config = dict(
    positions='rope',
    attn_scale=0.177,
    lr_mult_o=1.01,
    lr_head=0.00387,
    seq_len=512,
)
Each number is 128 + 24 x the weight over its row's rms, rounded and kept within 0 to 255. Layers, rows and columns count from 0. Numbers have three digits each. The size before them is the row's rms in percent of the matrix's.

# o: layer 7 attention output (transposed), 320x320, rms 0.1, rows 4-31,36-63, columns 0-63
# v: layer 7 attention value, 160x320, rms 0.0551, rows 5-31, columns 0-63
# q: layer 7 attention query, 320x320, rms 0.0532, rows 64-67,96-98, columns 0-63
# k: layer 7 attention key, 160x320, rms 0.05, rows 32-34, columns 0-63
o4 092:133112112144076134070136100131097141115123150178131166159153119163109145064134016140119119130138157108112109201124119094142150137128132154112113113096092087153105128116154132152147116128099114
o36 098:080128129145120130124127138129107121137121113138121163132108164145133133116131049111095134112165141083098095151138103103160064098119141143126111109081126124136154134158143142126153139126101099
v5 098:107121143182129107127159133174144127131119123109102121137097124124132094098108141115134157098133093152126111147164110115135144138154103136122123180134158134102097116099177123117148169143144122
o5 097:151140103136153117103103120095110126136124116139133146109160112121131104120098250179128125107113150145160099118102089159109093099105164112136111157139140128128121089108137127116114142142117129
o37 106:155121162138118097123126127115103088130113159157095136122132125133129142116108219151171096145129133151111109112096141122151153105120154135124094117151135145099188155139142174164094139111077098
v6 101:161192153121120135147116124099099183105102155156147119156129115152163144160135120141130117101124103129151109094144152074112137119118096165136124149133092131118115133130066138132088153140087125
o6 100:152098183136127096089140154138144129098113139130153134144103172143131134165092017124140078113118108133122118135188119128129171134124125110136132103167141136105117110137109139108101129143149114
o38 107:133090158127179129136087122093108123116109125115120145084167147144081145177104025120109123113101127108136146138128127102147185119122156121142095112155132148160119160144105110139162101136183096
v7 101:098119155154123118136097188129137168158123114118123118141099109144112153157164127141147132142114121106137144124120108117158139110175138133150126097173104129120116159154140126105108087129131135
o7 098:153151155142184130146155124092077120112132098074165092088172152108122145124135125133149158160145136117194143074135099149128109160132107093109095126192139132164101127135121141096137131124087117
o39 102:173085115111126148119124119095047124112155130070116135120154120098111164093108106150116144131135142117126157109117161147129190114141103149136131136176142144159107142109130122130141128096100133
v8 087:111122140155100106191128170141148134067095139133134131147095104141137108152123106181089118115135128180130113149136118123102143123125070127129149151131139122097100161106080129132153106166142103
o8 088:121168134136161104106102150112131118105109101132107156147139134130093066137130149113150120130132090107117130165154113152125103133109158121142120148045153130086150115149165137097128146120074131
o40 094:149142136156129156118093118072092134119088144101063120127146104134076138158092069125132094114115113123113118165144146109119188102142125119139081139092120155139146140115180127118119107107144121
v9 087:111164126102124129158124068129129126086114107117154149167154158083143129122100127132110101161131125119116120140117133129104125115127105117133119141083062072152141098127102151168122106140123141
o9 089:114136152120120146071112153164162137112094143120103112148119151126105136140100058073114139125156111146110121130116111131112171112106143147134188112126135129145168162184106114136127069136124124
o41 093:136142113133131139097092110138109126173120158126132151166113144153147112143120132062094119144155121147077119078156114127157113159097140137175118080099105177134124158122102112114157083125146135
v10 091:092119157134151112089152182141124092119135152125113122095132140150103142103175121097140117112122145105188140110150145084155119137167108113153108075109119107099114134108167116084133146125083103
o10 093:110128092143121118183158069072065142127177124106139119123118107125157115147122019196134121146112133122142126112115137074179111128159139114063112136155138125144129101118138129123101150142160169
o42 098:132115120123161177127125087047117101102159114127123116098149123117114165149123004168142150095133149143154142118110136071143133123142128144069140166149130144144117125165104138124138130129150129
v11 086:086139105127151171171150117103142149111136139083171119112116139154121071157097134121103158118122100135139107136183155135131142123119081130129176162112111105132192101128082145121172175174126086
o11 092:130146155124130119106129143139154103106143091136094157148112116100118074110164062129122117132127109129082111166122151115132114101133116128127145114133116096101159146120111090125123127129138150
o43 095:137177113152123124130138111134174103126106119116115144109155109126100104161139084130133099145128126117097103127142129090144100166153108108113105076186121126147107149115120103127138087129199160
v12 098:111085132147124113096109114136142105150142148110148144149124146123176147118136122112137115109144101120103118137120104119097100052092108116144149181111227112129137147135147126109084145165113135
o12 104:112121122203108095176174119179112106168121100188111093120142115168135105090104122162147146177154171148121143141133166132128144163090126115071112120087116156127131109120124116159147158117096110
o44 102:132144139210162114149147135166171104147103105095118098106125159129110168126109120151084136145153141101170117083106167142120133168127126132086133091104104140107116128158126140109155105109122155
v13 092:112136108108123140139097116166114106129121120189069124111128087118104151149151116154125154115148109132137142117128132117168138080175141138111098135142103137167120124147145101098101111103145146
o13 103:120100116146142123111123090101110116153159106084144128098143141122136124149136128140138145100123161156220114087096081166107105114126127100127123138152133138146111124106133143123146129122117111
o45 090:118126141081122158146111114131106116133181110145142165130121124117159121085163165130090149136120153129127135131108126216130142071123121133137155103109110154131124095109106108126144132070098134
v14 088:133141130145170132114109101097112103116151125140142132135142092128143130112138160114131113132129148151152098119130135120070122153097154181099131140086176132093109123133137132133149101151104082
o14 092:139122116119112179116154110123126171156114170107115076100163133128135174139106029150133108131141159130108115139112122101122175123128096152100146091150139105153103104137110140123140114164124122
o46 094:140161130093137114119101129135147133148136137195145107119159146134132123128111108111133113142152166124127123116168104127129135120087140135123106089096119100122157149162109092129108099107101154
v15 084:113112131146140125164126110135135130126117143077126133158133129097130105163086137125097182116145169141109112143135129188083132113111124130134175141084150121122149136143092145173148117178147135
o15 079:131136183177130111096111189129172119077110110190118151165119146107095142096116128080128147126136129139075138122121156170099153132113112157159167103135117124113133142121103112103111109120109101
o47 097:152173144168090088095118148142132110142088105149116162153155111119132117123101171120108123171150123129108119096157126137125117189120129123125107071147106123135130179104126118122115079113120178
v16 102:071087134125150155160148172109152108116170134137139113132097112124134139160092131125097107118137151144147107131171162155104127159169134147114128130145192098114074123109172094135114135154105118
o16 095:100167093153141126143135142131158113113096121110133140141153185101138107126145153171153128142092112083137126115103123120147116104168132115122097148107169139129145117121111172117113139153125151
o48 116:136148135166110166122096121112118074132117111146130096151169139104118107127093078156148111147092106080130133141112136098118147108172157119097080139143138202174158107094115136150133129133099145
v17 091:122149105175128139199129071141124182145072132125111130131137183162106096143114137117110127116144164121101151141159117128150118136156126108137169127095119156131108098098135125103157167130190152
o17 092:111086127138097119143164132116111132082125140137127136159109099119106110143084060120096110096100133120155112161099160118160120127135174131145152130182175104137119125118120123157120101119159159
o49 105:104127137083092117152175141134105153093125132146097153148089116126152157151129089097102131130154149138113137167098140112172076137147153124115144070127143092122143105156121149113125124138121133
v18 094:149140115099106080120134083166127147152110131143134107120135163098150135062157134168173127099156075146104144120134136090130127103120150116123138098109108186141098111144119130143113113111117169
o18 092:128076103129082144121143098166133153132174149148115102134138111154134149143116157152113108102135168156106141109136144144093134150129112118141143104143134091127108132111115107148128157112174107
o50 109:106104139095113136128130121135136160141196109143149139098092154140160129113148199113087130114143134139146149128110135181120107113111125147124148094100161067103125111142101128118143148126115110
v19 098:110137115112121124165096131104126144138082107074145131142143146142141117143146146115119119115141126130123147114147133120124148169109108199099141145188135111116116119111134134115148180103104118
o19 092:116140131176144137159132152142123099113106112150144137099119112129148111131109127115106122127099146090154158179152152110148103118152123111108121133184112186123120124098062103119110086117094143
o51 107:122121117171151158149135146131089090073120157134120133107128112111137133145134062114107138130095115103140160152085135109132124121141166094124118159181152168102122144127087122161138131153143129
v20 094:146106115109147161108143150135144075141184133213111147138102108132107134140112136126120105150149088112142144125117180155117143133138107123144116138158139115170169170123138133160116130125100094
o20 095:152156135112158117107084160127142104161110116083105116102131155071116155134148198095154118135134112094119097125116102149098132116115093131160178131105131143115106101138123116143149113140143102
o52 104:139173097139131100093114130092137086118110110108184133126126114129122086148120228132121098149088124117159102158147137150093147123125117153183111140136098170135113083099168095147125111116131151
v21 088:112148125097138177087118137114116113127167181158150143134145142143068128145134141110095135121134126088124117167118158156129150107131137150130138099147110088133125135119123096155119141135106119
o21 089:111147122131147088109095125122102105138095127106086151109106152079164152152133147134140128156153100124132145135151148152128103109121130154122091112151138123126146146138086117098091126116128152
o53 100:128148118171150096129120138088143142139115155105146132114113101097144134139149139146141145173126117096140106121173124136158131109124135130159115118179133161165116087087090145105103114152177179
v22 087:108134119143115161139137129108129114134123071094111137160123107106128120112086130105087168108113143106088123139126103185096107117111116114109140164195117105120126126141085139151110120147183131
o22 095:158146145152146147132099196188197121107113088153130130134152147107116146088134212073153149158151132143115155106097134157069138139100137119173108140116128138123142163154126155135128091116070095
o54 093:139167095158079090152142186240154117119125091120121138166128143121132118140111210123136120169152098121101134087131126133105117160118137110163105114145132104104107155124156128145110122139064159
v23 099:095124126152145098139143183139095089113118109111131101115112139119114139129149135112169181106126139135189153146118146134149134151156139085163156129129151128090093131084170127077127105094071114
o23 100:090105110129163123111144096069116105112137091116174123095124133143143094118194116178115119107103118143135086092127108133145125122153156134094131131164146083123140134158133146149117163175119178
o55 109:152136111124175138094120103102100125116119125158148141106162110107141152100133149167163104138088133125095100146096111120105140113119102126101100162151116159140130147148118121121160147111131124
v24 089:131144084149142070105090095169136140140130087085144151150099129125125099102120138110154123128162121117126129140129093155141101139134133101113083100129086098127147077139131124143119130105128151
o24 088:155090156095139114117115137111129106108158123154116158121139129102113122138121128105083158144147140132124123154097094125107112107090142141131110167108113129164139135136131103109125132113139124
o56 098:129123112137148115113142158166138147112160168121145114139073160135135131146146156095120175127169125109104138135141102127137104142106096115145139161103163145138090105120115110124154160120155109
v25 085:143143101120100083142127118103124150084142076088146129135141116124141158144127148146101127115113148136098154141140107117120112122135133140072151181184116128119129123133110118138152184165153135
o25 081:130105121090127166127082166156176116109127105158134137172126150130118150093111244104126148106115123138091133161116146096073102106145138108143110139108095128131112146124135157108119115129114142
o57 104:116135141112052160138086148171162137140116132131091105126123129115120136141120177138147112129097105106073122174086161083152132119142133085136111133158153121145139141115117112140105128138114109
v26 092:096128124152143143112106131145168107109103143153155155134107121091130083145144118128113143154095129133138132109136158141139110133105160135144112094147088132144223123158122127132141131122141103
o26 090:161147145114166104134135125134141107175122101068101113126146115099141119142111109119119136130134114119132122136103083159128132115097094128117153132117124156160127116088097074095125137119129122
o58 095:159150119173153082133168135124171150115122140093133132101151122124121123142099195112158134128136085158125134104167094174111136167143105118151136113107126158153091101080111122115113112138183157
v27 086:128177139121091103139090182138162116144165089127130112114108113122098156167088144068127147133111118114109143124133093132145099123146170085119115127205120133116174097147129143143102116093105128
o27 087:129112108077188094127110151138153120120128114133178128124146154115132125134138255158131150122122126131145154120125090143100123126119131116164100187127140140122127130121116154120120136112137128
o59 094:132099132097123134136154122182136082125135158125125113161118147135132139117130224173129131143145127116132178189081125124129142123150100086138109212148125143146137123094138138166106172110117091
v28 093:104121104148159127097150123166112095107106104101126170138122100118123089121127155125153076116136154117177115153156126105143092089122135116143121089099106137138136116164116136151150084150127105
o28 090:115094123099097146128149131083097141116129137155141152160159107132131133106117043128134127132146169151091105129114127083144150121134162097102160115112117094127099088119176174157150134156100134
o60 106:107127093128107179137093104129149144145111114129121174126130148123109157159133108119118171091160181112130122089136093091154128164097138123135135119071128130154087135171156114102132152123139111
v29 089:159120069097133119134118159150138166133149136143101112121137126115116157097117114124114125088129114133124128119139089142145090114188167119122188111158131098145149067121150094126126150155137109
o29 086:083105095116109127161098131161112096093123148156152170151113124116164112164144251153109128129151112162123156133126135134125104091130131114155114160089108113076159144117141122161105140136142142
o61 098:077107116126084151155116120164131108110136134101131131136099130101162131154156181135138129146143128124139128168105140128156098112132121104122141138134137111122136098096141144143087176144146146
v30 103:203137170126092115139095118110122196145107101112131124148125132156117127096166135117143134119189107125105119116097096123128108141121116127142082100142054120144169114122140109144077150096087142
o30 101:134116158057117116114138106144137110124170124116077151102095114104138140158149176123090147110134078148157168157137138126127110106103110154155158130145172132108108145129099100117115107145158133
o62 120:105081120116158145173155144177153121117140137094106162150088151116115162142177133121105177157120120130159158153117105129112127117107102117123158136155198116138103125145094149126135117175151119
v31 089:128132134133164119122138111101110118138123162147123140116126166134123149092148145141111099144161120115120117134173128087134085124121174111173146034102107156135106118126154123117087107137091098
o31 085:112133093149135139130198091112076120147103167085150083113113135136175136161152122174142128146138142130144106097147124128183164150125108116120137115124163105137145107113120117144165120134148173
o63 106:165104111126162194115137071091103131145146148092148145118128111122138170119149120133131129128165149135177116100174119127156144129129105144136132099094123122151115123143125109104179083110175183
q64 096:146156137081119122107114117116145124120122102151121145130118162101141146148127176148088144142086098114115121144126158131098155127131169115114134126155143129174097147117143099062131129116163155
q96 070:103161111075130158147123111119179151133111099167131162174113120122108145134121145127109124137111124159154105150113159121159101179112139113099177122109102143105089140108131095064125137111141109
k32 080:125126110157145104111116166149178127107152124094177118115159051159114149077172080094177100079180121118130102105149134158170109100093085136140137118126137128106125138134127119135089167195130121
q65 094:156125140104113141138137122143123103136161127109107139153102165109153146158125164179129118169078098093079109185133169147098161145123100118163114157121115123141140118113150140107120100115133184
q97 077:128150113085103120149137150118143165140140113118087180175116160112162155125122164117120124180084108155122140170120182133124160205096142117105128123127095118134094151121143131122138123124106135
k33 114:139134094136116144100104126161170133115098106147064138127103126100151121136116153160117111145110127107110135147107152147127154143102120112128123132123140130104125128090109082106120104114162124
q66 073:116126083088107136105124133094097130104148149114132096146134144138163158102142162154129115139122139135102098117103137127113118113104092118147168139114136069169105130099105128171110120165122150
q98 084:164119123105080106157108146133108171093160118187091131134129152120138146085136154169124130167145133137079119105098092118122133149120096131142162125103090127118097137165142159133092136125158143
k34 089:120123141141149105111105123123164154118139124109147090118146052127130146127121057144170146111125130125142147140151103106171121092088116154136127118155128153159133109127137118134108118102166133
q67 083:154140083089149093120120167175117080122119137109147154156122175135138093129151169128107102130097120108105104175106175132106139153146137122175130154108146105136130108067088121161139113111146155